Part of a small language model's weights.
Training: a variant of Muon for these matrices, 138M tokens, 4203 steps.
Each number is 128 + 32 x the weight over its row's rms, rounded and kept within 0 to 255. Layers, rows and columns count from 0. Numbers have three digits each. The size before them is the row's rms in percent of the matrix's.

# v: layer 2 attention value, 64x64, rms 0.217, rows 35-63, columns 0-63
# o: layer 2 attention output (transposed), 64x64, rms 0.189, rows 35-63, columns 0-63
# gate: layer 2 MLP gate, 128x64, rms 0.156, rows 0-47, columns 0-63
# up: layer 2 MLP up, 128x64, rms 0.163, rows 0-46, columns 0-63
# down: layer 2 MLP down (transposed), 128x64, rms 0.115, rows 0-46, columns 0-63
v35 053:066139105096087135132130100060134178054139140130199153136098170091103111145113112104116144128105159073101136147129108113151113153089145121203145113096110132135177171155118203142110076141155144
o35 061:143096140120145086134146199102106132141147089175160133115130159132102152149091131084114139159112126137055093064099116154149149145097216140130115090173125084148111157156042120160173119138161142
v36 042:083164118099116155097238093154131123112146134130131202162133067186150152104170161097111160160147122154092074124109149143141139078159139107113179117116132144111131175180160128129129087112119094
o36 051:147102143128106163173088176133133145090127167187094117124114193117111131164082111129108183117148113139078134076189175130125116139106063155154089120184127176108129077165088127126127098191113137
v37 044:178071159121155150123143147104154139136110141131089095112142161164113092110197073117144147141198143119102131149146145121139169143143152102144103141162143185111126127176059092119082116073039158
o37 058:130138150117134011134117033153099093165145106087145155165139112079085122135076142141040093138120126157155110122119146133151146133128134156114153158111068115105123147157130142175155122155144143
v38 045:124125107201129136157111175106151089114183149087046099097126120013101124120188137167146114127149177148092121147134090092097142142073113113141158132161141152126097132139117112143152123101157158
o38 051:140121175114143092158103077132163169126117100122168106153142089157160123161142124104089084099115110124209167168092092103138169180204154118135129137137091131083122102078104112138129179075071143
v39 042:078106071115144152056188142097100108164114156142158138125172084112138166157128150188132107183138150167151072175133120134134116046116170138095137115137111166075131090115111148159160158152100111
o39 046:163137125128129113086122112140166148133175210195100109079132147174107197095105116139171174118112083114157109107182168060120185187087148121138130132103090161110124100100125098119133141109146144
v40 041:120166112154150118107106095123184133148123134094174107098138129133082136148097159123075147174099126120118162066138106155120085136121114188167096132104133102160190146068117140103171078130227165
o40 047:167096098140101179118111124149127131093088075148130088122126198109104096103141149077153122102156181157108163113092151144092154119143181178105123073151114110136170084118152163107124198050141140
v41 045:093123119117135190127129122074148166156151150162136124122078127077154099158092082123103128107164136134070133196139138163113150142095113126085186142094181138204111154185161154123123093115098067
o41 045:147190158154131226155119125125130171152061153171121136170141141123151093073102180092130148134092118118125099123100155125127101132129138194119118141048132134124148177154102117113183127187116106
v42 044:112162128141081157050100088082085147150163163134059095103126193164192143158100111068165117135105131100154148101150143089156155129205137110130155156103114116083086138128125100130109122153134138
o42 043:167173163115139100104164186166096142170135100179133127118140106128139186180065098103131148116130146127087091087134082086127090084111118156105167060138110162138186142130118101154160129155195106
v43 053:127130103170068083146143149093141167122173155149060099094176103182147121150101095096091121135110145124155135156139102125147207124132165082186092116083147113096052138155150105151123088093127135
o43 051:145096109112180125111165179138141148110126089090158127112165141150130075167130136142110128202110081122117118087089135132180090129079139206071141169171131162113200155114119117171155145179113131
v44 044:123159133112106125132138084173118092160149097120112142192137160078165156136148146122103143134184092084091123095147130116153082121111155096176154119108179110158131114213113105135120096064069203
o44 045:083157181120118143076104164133063104141188096155155152125143103151091103187116155114168120126165142092084102070115161131114127132163090145191108123202102164095124099168150160158126156166145116
v45 046:145111130152158107059158179162174154070143048169172169206105176131129114098142154108143120134139126159120108079132181130117128108089099166089125129145090188149141097163102137104132124086137124
o45 048:153130114172074135168135074150069106098135178080124101084084114137097141112131173179096147131178111147139145100109126173086111167149204136171135104138190098162135134133135144112111073131070128
v46 057:142097121156092114081115151094118169119169147132130152160079067178149193145115174090116140129166070121154104116167163125143116095115179116137157078066141187152161172068135176110113123133131119
o46 057:145127157161152124077094151134137184123176112148155133117088175101174138159061125069120144102115075121136123056109116129090170136130141179170143143098114120069213118116085141103134133076118130
v47 049:108160132121079137127143131090073108120082116089125146126151060155143119113085117097137140180150137184100135142095087160124072145112115151066145107117122160161116130112184219114157106193171154
o47 052:105095120100141152130124176117168217084137159164076085102179122167176165132075149107120108120118177082092125131090144101115154130151121157165087134061143167098125126135114102135106111060133091
v48 047:090132165197122116143126204118145099152118093101090149086109181142090057156151158158141183172144120099085117125109101084121172105141117154133069111112191110165122088098120154098083110128112114
o48 049:106150104130119110149154100179141150123036116106039116175105122187196146144132120151086121114164097167092124174066115119104129111099152129124133165190091162112115127144138153106170110149165139
v49 042:112112193105093185077105148150180146143100102134147147155121187114148084134186169120117117146093201094117153077142175122118111114166073145103109172150115120111126086088148149123166185095099140
o49 046:132125116091121126142131075162126102105209134063123113132129075195137152148169140146127112091171146131108175122165135104103102147157157106180192129152148130094106098098110067130087116129188191
v50 044:141122104114175141106113108131131127115121144185072158138126137164111164133085074173127156095112151135096194116080114086115109199136163148121116170074165066146163129151098159154123083188156180
o50 044:077168106133141150196128122082098110150117117162153132154162133144094135106079098108177120121142155136107125106114128106126140111146105184096115183106132083174191135080206151081086111156182076
v51 046:142129176120155155154110164111134184149115187169164131122088088212170130122088106120111126076128109157160167128119100103128172108114067152110126160042166136084134125130148116134091177153164152
o51 042:131130083186077150140163114114155132187085155096089157138113107125180104084051116165138175171075099178124132122110161149099142099163087179075134167072119131122145144132133092109104112162145125
v52 041:144110116114183155141119168112162158126115175156041132190200162084081093144110101105132113113169113109099100159116065119205144100137124139181133127096100157156126135169097163119152142129109153
o52 047:132106105111140133140130113105123121139167152141131143091087067160141153117068049142113125196123105182130118106091116183081165128079147144077130170143120093120172181134133177163193153147110083
v53 051:107123114150168171155169108139140193098130237161161116166112105108136115176134114125124150125159157143130096121131134134120094162159127133117056134066096126148117086134196169123119131142209143
o53 046:171162123146132165118149163128201168144071151164136123180126119096145113095071116133148138111135101116096136127123158131095184108164105182083111104060194071129150144107093124140109125203157114
v54 050:153179123126125163157153162121107172115071135119099127165118096155171128186046158134152123121069099101111127155079111097147037139135164078104196122097123119114126131124165141099136120143181152
o54 049:095111145121143147166113187110153161101160135138118166115114163194155122177126089098109144059104102095152122086087113100047139103040112139092132171121151117118138122124067112124139137097155075
v55 039:132178155066135146098135118105157204087159116161137116120143110123201093135080201074196131113136130154093115151103089091129147083096117108146166109118089141129146111167156091134169112106084145
o55 047:173098141106162099152139134125141109139175111118109092136094123140118123095091125140053168139100082154109124065104112176072123132131120186109118105123188170104112167171065076133164145170077084
v56 043:215137163149125103136128157151097134146139118130085156154132141134147184082157110113137100123145158148140127125132127159139095139135096128124095086163137171100126085197057116147081035057091130
o56 040:147153173161129147074094088138109087114139145089136139117103094098126153120070129085187138135146125123104112103090176100165098101183058163103105080101148151118109198124168184161073114129099123
v57 040:064095077136115121189142098148092089156102083126148137129147115138187108133100176082199118130127052171080136169093087081132117145094132185103124117128085133140133152163129126161087109155150132
o57 037:088124152146097133104164159119171196129047126139134107145111156148196203089055139143099130165109155148124060104130140119116168152141154163143132150105158175126105091192122132115134143108128094
v58 035:145120166149091113110132117187109194105111175131111123120114133093140114122134139073104192152105124089091132162083132074159148053088136131138161109102101157109061119134186140145080160112062153
o58 042:116109136134075117096137145113135113170180140129106134172055097143152163146071106125106170140135132135147104102093085093113161171129107158127124087157083178077160103180117129186134086131209087
v59 049:093079142138143141144139096141123153072096218131098141141164124177118162142096159137082141112142067127115132042146093157142149197084114109161092132119139133086066119160138146110118080118091125
o59 049:070178071106107100183147166127061147098136062088160149124137143109146101188080108115138065129080097107070080137138170100129129100172152153098136136120131137190154104131141108131163145127138129
v60 046:130107096096091150167100162114081156051138183174052175140134088079088121160060112100146109178147130127100113153142120112162169113157125120158073117180136132147148116167102133135078126128118155
o60 041:135090163115148059102133144134135164076204166167205160130107083156167124146128096119054116188106104119090143092151101105124165111104107111142133129107152078084106140153101113156187139113126137
v61 046:137107089136113186139154081128084120134200077152178148100134099165092097134162059135178142129133143153169169160136157106079114135148153135046119114118164104184139130127167148084150146085153128
o61 047:128153093099128206098107119081181165097075166080083174153150154106114139153147157129145130102169118111143199113151117108150147143126151142141050130174128078123127140094092090158114130147193097
v62 048:166063109138137121118128182203130145118067162130084155129108124176138159148079115161065098102160130169105078140116123124083187123158162148155116114135128154153082143185124073156091138116096101
o62 045:095092110150111150171091063151096091142133108116193138144161107088145147090141167162105128128136068154062118174162137111155104113150103133094173141088122186142171175160127178100174080114109110
v63 047:149154137167129123087092151108202135149119128118129133118137154175158113113119103117132081154096170147230147089145184113085175116163104129073078148153158112083139132113075119144111128100064095
o63 056:163132090111110097117123054195071093174201129104146110069127123135167145111133165111167169155140136084147173129152114086141064103126165134136215136104130117153160137095123166134125136132129150
gate0 104:063142130131129093167134143125127127141209114091125156137108058112152126094155138183066134139118158157118108131102155098105166142084149133158216138175109165152106149123115192092161115072122109
up0 139:140123095101131103148153188140105189145114144127065110039104110128086152106106158205070121109082162155133126094123171121116093142088104125163149101145122145132138193177138109132091096142126177
down0 129:123151108137101139182137153149158130120136114102116106100109116141135156104121123171057122136175092146112007112149113087076194094160163121168112114188125178101101127171092112159159137140139147
gate1 140:093160201142172119058094106122145125119134131091164180174084061097089110096109150116146142169116106122144107091140174127177165122121100052132094115158091111114158126150165184132142144156106156
up1 103:122148108173151167132123177175116164172063131115093106153122151103067148153083128107125129111150122134137121140063152076142170126167136104110082127156094167174129145186175167140090180191129156
down1 108:100088135156140130196080135126144118104069168139058068072100155109127174171113144132144122120153138163133079102099096114100118065149159170109172117189136098113153179122095152124090140146152153
gate2 122:103144182155205100096127184161186177149114165103119133158089144125095159109101092086070083156163133168116095090085149093131179124177148115122130109124145083153095128197119156123150135140129117
up2 099:130152099167101140143138118110021132179184134150166134143154091044105099118122125144160103095086158121149102109181125162083100154076103112156098135153111090162086114120139148111130195128117138
down2 105:131203135102125171106128129152157122090157094106100087098080140147135092177160146058078167086100205091153144118106099150151153158057134123158109139090152076110078146104112129106118129139157127
gate3 098:195111188117123151154169191042138191121161130188150137126159136131132110182114072084123084138072149118094159116157108113141161148101124162112105121099135157125155114171130121157175127168150142
up3 130:132133203099152090046089113110136124137168142113160169152086126130142129127173104140092163080173110144198206129197107158148158131123120095152151117136149141132101097059147128162136149140102136
down3 121:130131159135155200161133083123139095125137178080117155123150133205059113145157129137141102119128137092174140112213130191202145169129130111143096151107164067120161106125156134111132126132119170
gate4 062:106107113169141089140178143177106181156098096163111123178103192069117145100136111143062140077126151129142182152120106181157102140143172115155188122109115133122123161151136126103121108197059126
up4 082:109101169149129148124084117074121043092152187114117088149107092157104126116137104136198178165119088102095063082093136121142185152098104137082120138131104145080115086142135131176104127139128085
down4 079:171120163076141122082151112117138127165102154170107087084134138214125127134128142160127125100175094136125124140154082186120088150075089150162138146158125164108139117190133105111141177180054169
gate5 076:200088147090147114162157116101101125151160133167132107117082166159064100186136148139145149111162123112094121119132064161095086139053102117149206117102128139180142082126093126105117111169147097
up5 085:100157145153093150195156130062104110096100127104186136159171124105091084111131152115118110127076164121097107144158151146184127084090134127057133130091134059133073137050161131141140145140126147
down5 076:156106135032121094156150161143137148119121224122120069109099117173110092139166152141090117121118112116104114121150115155146053173107059126128125118097134107144087099180138095116109143176097156
gate6 084:117119112082153102082138151162134150154190166077152152173130104117097109085108128153125123174121077115121115100167139172167139170090106105156133213175082168114121099207137122101161149163133144
up6 103:107083140104153092153102119071117093169153152082138114123113160140123179091101148176109083135167070201114139156102131172118127104146081188083153166104100130134136159170124122119142113145065064
down6 095:153093083091126149166123126173146109165122173133159115158098128140120093052124121202137127065124128142050101129082153160075113091153080144114112166129101100159107120176108106088123176162156116
gate7 099:109184179139138145108157126177155120120159118079185123088185129099144128148100083095106136120151141147123073132120150193059171174115113118122131164148098081104119159147107148135181080073106081
up7 087:087212087160076106144129062093152127144142102163106178155104153122139143107160112099155174125047145138118126161132110120167125137177160174151127147124146160161169120098127101069186135161160132
down7 103:113113087140166089171162147154130119068130156160102166122120148081100141140084123116127124192129057111171088153144121126173073150114174155117131126168129136080157167103078105147073086137193156
gate8 117:111140090090136123236180159169123064138131116177149154115081096133108114147086153041142149152175152136122121119145117116108080118087144110085181130126096120107115111150124091121139102161173105
up8 107:115200097160134124115130048136235138160159101122141130189147090171138122153118113099119123114135186145164145105133148102115148179127135134133094137131112084117107157070098101130087063164121140
down8 112:180115133122138157117134162106083183084182091110111093105118115158173149117184120128147166136104127135151093139097077130202095125218162161071107097116154160138117091097133151090164133090130151
gate9 065:169142162164168173159116136107092129118101156094113093203135132160175109135171100083116103122108121150140185137128120130145036112137060120151136189163081138134143183125132108123122106182144083
up9 090:158142151124171143146146128109138167106113162154098120191115108161145105157164063126056084133136068147110142094208119133110116049113053131146126148144156142103173105118106125091151146173103146
down9 080:075145069200094137137112163132141123115145087093174181141115119067129103111149126137139160125090120118138109139091160104103140120158224109134121116143129052158134137124115132121131073103212093
gate10 115:061114100112097139068090115069176133101133178196092132145162084076094132121113134122105073115094108182127113144146184114143137106135129172128158128188077167167163113127149111136130120100084146
up10 099:091145113073142158053104098084183147162125168163131139160144129093073158174097113090127112081136130153107157098100081138117145162212115168123108140174132116171091081120136153111097153104092109
down10 107:163161167108125163161158127138163131137128048091157105081122155095135146087119131145134135152161128110079144141145140139132153079108035105139088120190174145125160103160111146173142059141065103
gate11 078:064118094130096144178122138103122080099122125118126108128115141059187112097171151147159107120098114147090106158116208106077147134179142170081134150149135124131121086136082105108161060096160071
up11 090:109111131136153125130119094164120095130162091144152202165152115109096107117152136182151086136152121143111186143100125088117114094177075189129224106134087154140159186164126141113165073112157107
down11 093:170127177129120117117086129133130148152114164110071122147056116169122139120080139090116084147080168155179173139074148097150200115169098087126109094086127086086076146130197146129123148117115115
gate12 063:134093134141143152136126124062117096076131136130150100152117068125157124141139183183165135169148109118128141131137128119125108100143137153116115113087195012103105200090137097167097166148092095
up12 086:076156176139091126149169111116136145190143093177120164167098176141150139176111114110096136101126126149150158179085092137090195143128088105161155175080099106137175140161178132143161165094144084
down12 067:194134177107146121085135093100147129186120148185121118140119126204120171119115109147132092130153113127159155093119164113165135104090105181135136116097140235089144134122128137120111201172102160
gate13 114:136125125085142150078107104134099133100173099107188102133137096158120073088121102103092146145175044073131121162134120101138139095151125135119147093143128182118180094177156161162136167063065133
up13 093:091092092149143112088206165101098148113145113124174114097079088066133131149118100101118147194157167126098177170104087171100090175122126128095113167143103128149142127170181176119163105148161136
down13 102:075092111111117101136050145156144112148138118149178157135108077123112116163127144105128046132108125139099153117070145171104091143100111115165155154118081077112132111127157061149179181115076175
gate14 066:177047192108142097124150126181186158168096116174094101093171181166114117130097147163127091111173100143135179156094100129149147156109120109150122125108106092139141171132163145115111091165082177
up14 082:185144120108141160116165146146096158171111125170132124100088179146087120128067107172118067104094128098162136185090091072150095188112109107076156107065133121160113172132120108096134161149089146
down14 060:065138104180124133095109131139134115123181059131167146151139109093094087092115112143124165101080130130180135189111139127146157151149227104118157105087127064153139145103144156106153073105165120
gate15 059:145063139133080122129129101153118097142145138143107128108081154102086122137133100165184124122198140088200137109110074136053110155129166144143125104085169145111122068159060132113112098072098123
up15 088:160116115114143119115094119104129132177164110154116147068079128111086118067116119134165165146161161117181106142062061160163095176124152146164107080078091144159096117140111201130111086125114085
down15 067:090139073187080129159137141119142095110136086116174115157126135036113063118166112112144149175114103115130110137110118132124116114139231145129106112127102104132155116085133166128171058120182110
gate16 076:098106085143163119093114123140076071116161136061103110152144084099124046181123111185148146145124112142089182137063113116119067110106128146090133071129152101148126155154169121151115074142156115
up16 090:114184109110093101199161106129124129147130147113112146171114127069151121112148119058127156073093159087153110170126167109076124131115177142136127140084157079137105059131184181131172164100154108
down16 070:161117156070139119131189118135173174183096172169136108115165167154122180172109138127094120150145131131146106114181090145121146179092062125137092186102151180130164118167160108125112172129073152
gate17 129:063109089117085075138051098171081126104143154163148123142069141120156149123096120152065095198102116097154112160112132118071183125123143126129152147149116126118173168138137192130106134182137131
up17 111:100102119099155141119098119135099128124155127165160107169091169121162157149089147107151093181130119103062172181099131115136160105158126149109131161083127149165173169167125188112117212203092110
down17 116:199148147129129147089138135146154144151037144129155171117110144132169095184120131083122115090150111096120171146123137112149133150118130166097112176135134107108180135150017169186124102109097104
gate18 101:098108150119133155087121109121164162162169080178134178092142142133121080171117130150118082099108129135134161129180129071133106163105149148121120101089130147082192121187132152119179080123194201
up18 084:120168137141116146185121088147171081135152094080096090123119136126093061111171184084126140152128165103120071105158169077129096138111097118133162121150111112111114153136141212168112166178161078
down18 090:141067158145153062124142148105143100114138046119137111095176120115121142077110095096136109083163107122107156132137081183169104120111171149150145130150064125159158138097167194122146104157073175
gate19 103:126154161072148156182080152121158136146150111185122101130049151171072099150117092140087104138159160192129112104176168110074137132131131140082119101124105126141122194188151157089128154103111134
up19 107:149098134124106092143159098100132150146107186089104120178185140182159173120096135134106097146160042089113091097095110150153114149148139131123164088104126095134169158131113202111138174206140118
down19 111:103126160093093119146098112078102175141148121109210127106102121161107132146158105192090166141165107145131145143095127121067128115149142149103103131114099101140123202056145132202157174077159133
gate20 073:174005177127106074130072077117172134106150143105115125126105107167157136128140111156126165148126098164170117075112174161125105152145118126155130103118133149144104127119085090077170144170098101
up20 097:100142184154124066167150131115144160098165111117105168108163120130125136143128135146155192057059120141126101128118172185131136068124159122140103088135161077138132130112187125086132059180161115
down20 090:156108110120148118133145144081198111101114103148114101112126200137125155123159147157094156090145215140146148123170101123133102079101065104120118091169106179152200120154122125059078123145108145
gate21 100:170090135150145132162156118099120167136221068154126126106166083086168072104139099093114081151088166114102160166092199105134089136108127169110168136137093134084125138145101095151163115099142107
up21 116:193113144042163131140141126102094153106139138187084085150127093205100109105103145121161101154180118125127126137104144115088080137133127165161186137155162178132142081129089125135098102150092184
down21 122:153126143141112150144133138189125168153068109143116093104105122138167140132110147157079128075112066115086141059195185155117117178110160112105141142115169125108104098146098095107204125089077162
gate22 126:155124142193183100133181139108116120160153141042154116100100094128084078096154154146118137095077130113144139114097199148065138109075137131154128081116118133170174104168086148138145112179129139
up22 107:139151156116136136098137153085146144178098124128109076208083110149148120147152115210142170122119122109116124094152084160151129184142112169151112146130229094090122105051134168128146136117126142
down22 098:160074135184132131106114150109169106049140059126073133119129144099130115117170181098155068125126117108140159170116094198112100141157126116156097168105116105066141091100106133138194102108130102
gate23 141:107097129084210138138053099128114092094159155108102137115133155130148080129144101091137187111045122180125108149132136141155172116132127143173117204168122176095099146110114169120137109121079113
up23 095:117143095107110072124147109158137176125099097137118013139080130172090115129116161127128080172170133132140098129154102142079139090087152079132142135135173116115152154189163189161142132159101100
down23 116:114235106134051103132147126149100132141097122193116107147122111181135105100106155150136149169124109118135160074156117117128110132128187078069130062118140126103148089161130130146082164163168139
gate24 111:146177173120136131120219192072097127137124151091137175162063094127100105107170095120086174087136141133131100091140111107152130174170122151079117121123150145084114143147111144111187113183152105
up24 103:170142177078092109138132139122073148123151199116125131062157118138126158157095155176068213135124102137103121099184090102128107148115122136127143097134156132107144142123115141104108113218074094
down24 109:152117143121120154139127106168083165125094147137121107153082061150210123166077140107134061128139156113178143141085135131130130170130184107098107175163155155175073080098104134164164093129118172
gate25 078:188096138088137076110169082144157177124144162152110131086078180139132167091125135096089133147173126174146113061163113143129159145094145096135193139165132156118099069135127151151158177107076146
up25 110:200120181069183138146138127120140182098159166165114101150151106193075092122107132134074058139153104127099140102169139122140139167135122134156119113149182142087160103165110118120126143141049142
down25 096:179095167063160141138155114154148151126106174154080114104140103221122125099118138128076111108155110139143162100152128163119134143125043113156115143103157155083128116119159118137142174110040171
gate26 082:119118170096155191187116174093171170115136196201158116142149107160111119165111129118084100167138149127083112085124103150112141136102118168134130133143101151075160094151069089169153192114115115
up26 124:146118131137094159165070141094129120092129151102106150148091103136152145106116080086163119172171115144059148116151148145086115143154091222110074152140158173100168119167061138114085105142172117
down26 106:068104103140162126106198149137116156167110075205152147127150159155133099107130127183086128080119096095128093141118122102162136148082153128091156172083127084147114145138102092134199061127097114
gate27 067:115141093171145115076129106149142159114138167088150096108081145139147144132166129122180151111151172108143201093123105176117055083090098175143148114109125164089170167112137129133060180107099076
up27 079:146137113116145126073109151127126222104125199144055125117077112116142149126130104116160177133132194123115141094131118184132089097084099139173170134109110141076176143147084107151066127136099133
down27 079:067133099197106138163109145153119118095152092066183176149104117064127064112132116110126132134097120132106091145110177116131130105146222157104160121149111082139133129093120139123151074113193126
gate28 084:040141169141116190114148114112146118077093110142119142139168134114125164076120148076133098167147180092082124080154116104103127097094174149108089115144186142092156131104155109174152158102063152
up28 094:167086093100064132140116172105153166140143168103140134085120101101182125133128128161173113148102123139132082172146177064094134102149152163071117118066120101084135157099079079130133160079135080
down28 098:151078123205131145159132114116170120137185118146120125125152085095181109142059099131074132118118110146157124129104092100119218126138094166159158103137118111095119159094129072130098077136187082
gate29 074:109106096085103089118167151130162129097143096150126122017129158101081148100122144168137129110129149107089066131123136149119159208117154147119121076097156131161084084154114117146099129087061159
up29 093:080092134071085105119135093105125124147136114131146199104123105135090181118065192163188171135153136120119132104090122147134215128147211139120143123083172140094128098103153128115142130094135155
down29 060:071133119190122129122092148151089118092178085074197160177125087067172115097136124117151159131098124128121114142142165104109171107166202146121154136141111081130159136085118151101147084105187114
gate30 082:144073154082168117103108061150117113089118178117103098119114116096106102156125098148085133156153162127192174131154124150164072159116139117134173119170122165115049096120123114167156098117053167
up30 103:109173047199146198126125168165158113122084118128153144149126141102162106107112160174156137111140103142108126101112061103127145111138117158099084087107164075157140159111116163055111187112144133
down30 111:093133112150093143118121144062143107138127087139157145151169183076208103149110111128170135153135087134111153151092083132071160100123202138133124134182157069168157186117104139104117147139169093
gate31 090:110144088134156150131087161074088127135157128109136110098096078142170093123119162062114158117085123155124208112140104166120179118100094061116105143079168101101129122087158157086149147170101184
up31 088:104135123191135147074138115141165103069166162129136109162153106097127140166100046138147138151065088160105118170133121141140115135136112105081097115181107121155096145152149026150070101127125141
down31 087:071133093093179132150148167197170145153114094074171116107133132084123166162154094127089130186121102122130088075080101114176132159138123122136088157116072098094133152146163130157183092105168109
gate32 136:084143188138094122081110073067173215098160137109096171151125172131154114088130090156135111129194096093114127113147148110168154157154144089198166110075117114141116129127126114125155138154164140
up32 086:140131088107116113117140081098125147042139161165183127108109137105142135090139163127096156085072132103220095146170107109145147146106110114167140175128168109063087139073140156110145093103089120
down32 097:085102169148141179096059126149114105138185142151156111148126107172140175124101136115131146150162114144142177158202087217138126148140088141123074124046139157113101110129145140127161122112180118
gate33 065:151157147101102097110145122089181173117143134124066102055093145204137143145081106160185063111122131127116126128098132135111172149068071119102140136122102152091157111088189148154103151118089143
up33 106:164103118136127114175082165083116136161153086167156126192164127050134107157097107081137095170167126148127153122180122094143103118205114134151109094092137096125095145139110118102164209160119103
down33 074:208089154039149131109128094123112122151077161173086093126139108150116154141106126096072096133165131135114139106155082131139103120142052099160088136104133143124115117157129101130101194142051145
gate34 087:136174137105115191126190229139085143139139103178134130125089109122134116198125141149051111128072133107127079126130105156113108188136087143122094123148105151100178114114137135139173136168158103
up34 116:108137160107095139068129140107154162136122201105101107092092130152079199144162127091126192105142127085136145167154158129188168138134159057133137125147161072138059143143141158123108136160088141
down34 107:115147097087097100116133149149111130077154175096118108138165141163148102173138131136131121130146090172184187127151062119142124166117140092211050147133073112137128119148146123082102100185182118
gate35 115:121122122111105134068104164053116125160148186127157080129133064173177106101111087111107155139092119162142183120157108156130148071155159128160138135192126160076117167165166080130152158157133157
up35 083:133143168102106127066116113125082154142132209169121177108095158160096120151094114139094102150067163160141121119160154145098134107076126024145131137148122196099154153174149108149132150138161118
down35 105:195161145141062134107114162092123168148097139180128117122139159144094105116096093111193145081089153095180075067163118147155163131118152119138117064072167095161122082126144091114124130142124161
gate36 092:164172170194142130107103155085188126156091143118180141114149067153075162114168117137071131116118174100106160094152121106140163169095146119149124091111140160134119112122092159101186159131200163
up36 098:114141111170085148122118134134176149106130128137119130139136146159140133062050101078081104132158105077158124134197112110168165132143094102110097051097125116088090109082175164088111126121061132
down36 116:117158084114131123141086133174127103119130129136061125157112153166168084120178151130154152128133159116190115161178197075109123197103126097183162139174145106113112145121108124139063164195146118
gate37 088:163096136088113152171111201129115155069059115147110087153145173141118089119082178105093090124137113122101084125179116145138130162143175083154093109112177084178080146121100100094104159122124158
up37 085:134132109179157160103098133119128107156056042123137118161166113120132148109112114116083147142118095153117121147111196065149171108191189129086107111147124084144113135095091159102090155184126173
down37 116:122172089089137144191117125126093111113170116093143132111138125091164123202145155127129176171090125137190153109079129124171136158145188096094103157110160079154206151086124118145101148083146092
gate38 084:141154130091115115140163084120190213057111139122114182169133132093124139105161168142124121115107133193153102131165092059147150122129101121165140090113135062132118167115178187127118111097138164
up38 096:139147142068128130120186156101149149146109182117126164146104079144146189168198185089108118077146152123150202086113102090136129164120112117158085137140108120106139167147132157145160180121163069
down38 098:164144144125140074177138075198186104155135126133144111120115151134104079094147153153112131174116107125140055155224143161116057144074097096102131142112104120143166113167137105181120129127130121
gate39 117:127142167088136146137136121109066119106119162103124161097113140137084111150189105121112149068146113114101124130209153107191124147075167079147107126125164137164093050105150174122119071152162170
up39 097:055176071131094150158153127137175175122123144116135168097111093056141159130106164103115156091203102159166167141145075080151090114072106153152127134091146114111154124122122109147083077114134133
down39 109:173098188140091115142061120085118141104115120116100058137084146169111159079096085121158155148144132188130125136132145129127152165209167144139207130116124111143122172089148117138109097154162079
gate40 111:096184143104097151174094066184074087107165108143136132135162124127156084130201172102101164125130123051134163110153127157157112144126112170134185092149110108103149104143129135136202090112148129
up40 093:166115114082145112125130181087150105151100066165114189112134184150044149140118089107090092149109096127135154075114119083145089150182119112078111122095162195130165096106102106117162141141116138
down40 100:090173115125106144085150095114145110140155105082153219135152096130053137118133124122139071138150089132113183108081099114125126085119187084119157136169157185086127142087086141123151171167098120
gate41 103:171121103168147133143127172094127205158076111133126149096116120107152113111130170160097101151099105112089095114111098106140083199129145126189068127157171151091131133118125102219172135177154121
up41 126:181067125115190155146122110091168126116119114204151154173149169094164151147089137132178108127123073117073145128136059122122103143145070165110121129090101161137134136081096130134157143149086068
down41 111:115142159104097156108176091053155122148097119133117113158128128121143134112097122134115129090107110142036114093051160146120142108139068198036114168081136136130173110149130114107141107141101106
gate42 063:105109140119131123177118060126140158130150161091164115123126075122114175082169146112152138097181165085083141167198117151144118096167191159131155094085174086127077181144078136117135146120096141
up42 084:103181123150131120100108090132117103115198133108122151114132097167180051182114089154091140114131073174127121152091097133123184100132094114134178158145101152178154133151169146152129069112202138
down42 070:215133185097184134137145134120146146130095179183071099105156161201123139129128142133119116130160147160149149109126107156150118127084051108138122138116161185123113109170137109132097157169063162
gate43 107:101071149092068155135128075178153146107196154176125183117147127118156061100105186128107140162088084096134139144141137102186078121119097142082105134125085147145166118155094117112146095088113151
up43 102:143091157145114079140175131201163179092133130130082136133154126107117101085109152169162138131155114127125094112223145147167082131111122136129119148170100167128151055131120085169161066110167153
down43 114:142108092120123091164104082088130072129155156115134115154139123154088213149128132157116123142123111193111189182061136145086159119131125108169137178124077091075090176159140148107121156134128077
gate44 107:098170123124153099133099109147115129150121081102086185083091132082141135140126168091075139149143077142133096219101136174135093136114131111110142136135183064097177103181134156173120111119063119
up44 083:097061165131125140129125115092121174105132122167143115195187083133088076144109137109132149105144142124160168108219130170077161122140133110114118112095118136157066146063186120112187145126129127
down44 092:135147140131138037122132116119129149153151106122166120171145071117170163078122088097147142161082198113097190128094157102205156155128127070085134122166134118092140079124139155091088108135132138
gate45 100:049108101104115086108180147111130123149108140119153159176080104126119137075207082097146178177108146146129120122148148139159136188151097083126165127152166157173199105132132135135145084122097095
up45 112:136084141150076060130161137128072140200083182142117099107179096114150116174104128114122127166121111139171111096162087145167157116156149126121116126134122130106088158123169043153134065171148098
down45 108:154124174101158145155135120148171072158110168127093128116136139071175151131074098128164073082109153115140107146146158096156140186074139082139078164130135161106118118162097057143062091132107159
gate46 066:134158168083128162181107118102170158116126173171128132108115117170129123125104071141113063148139135072185082115095112129100115137119146152192108123098090149063189094153131176089147130087091167
up46 093:139164125152084125171127097149093123144098127105115153144160098130111126080171076176178104118162179116174101131076129152094110131113182121177121172149136142163163081075126189102136039122123113
down46 086:053114091209116136139137189120096088121145074084171128146128163088135129135154163141132164141090127158086097115182167149097136108159193110116139109165163099166128156159147107145138081156180126
gate47 070:126088136155144154067167178143137140122125171083083134112072136173094127095124111189149143141089100160127157120128126188164143130061114119101133110156152072132099150072184139093113122180092177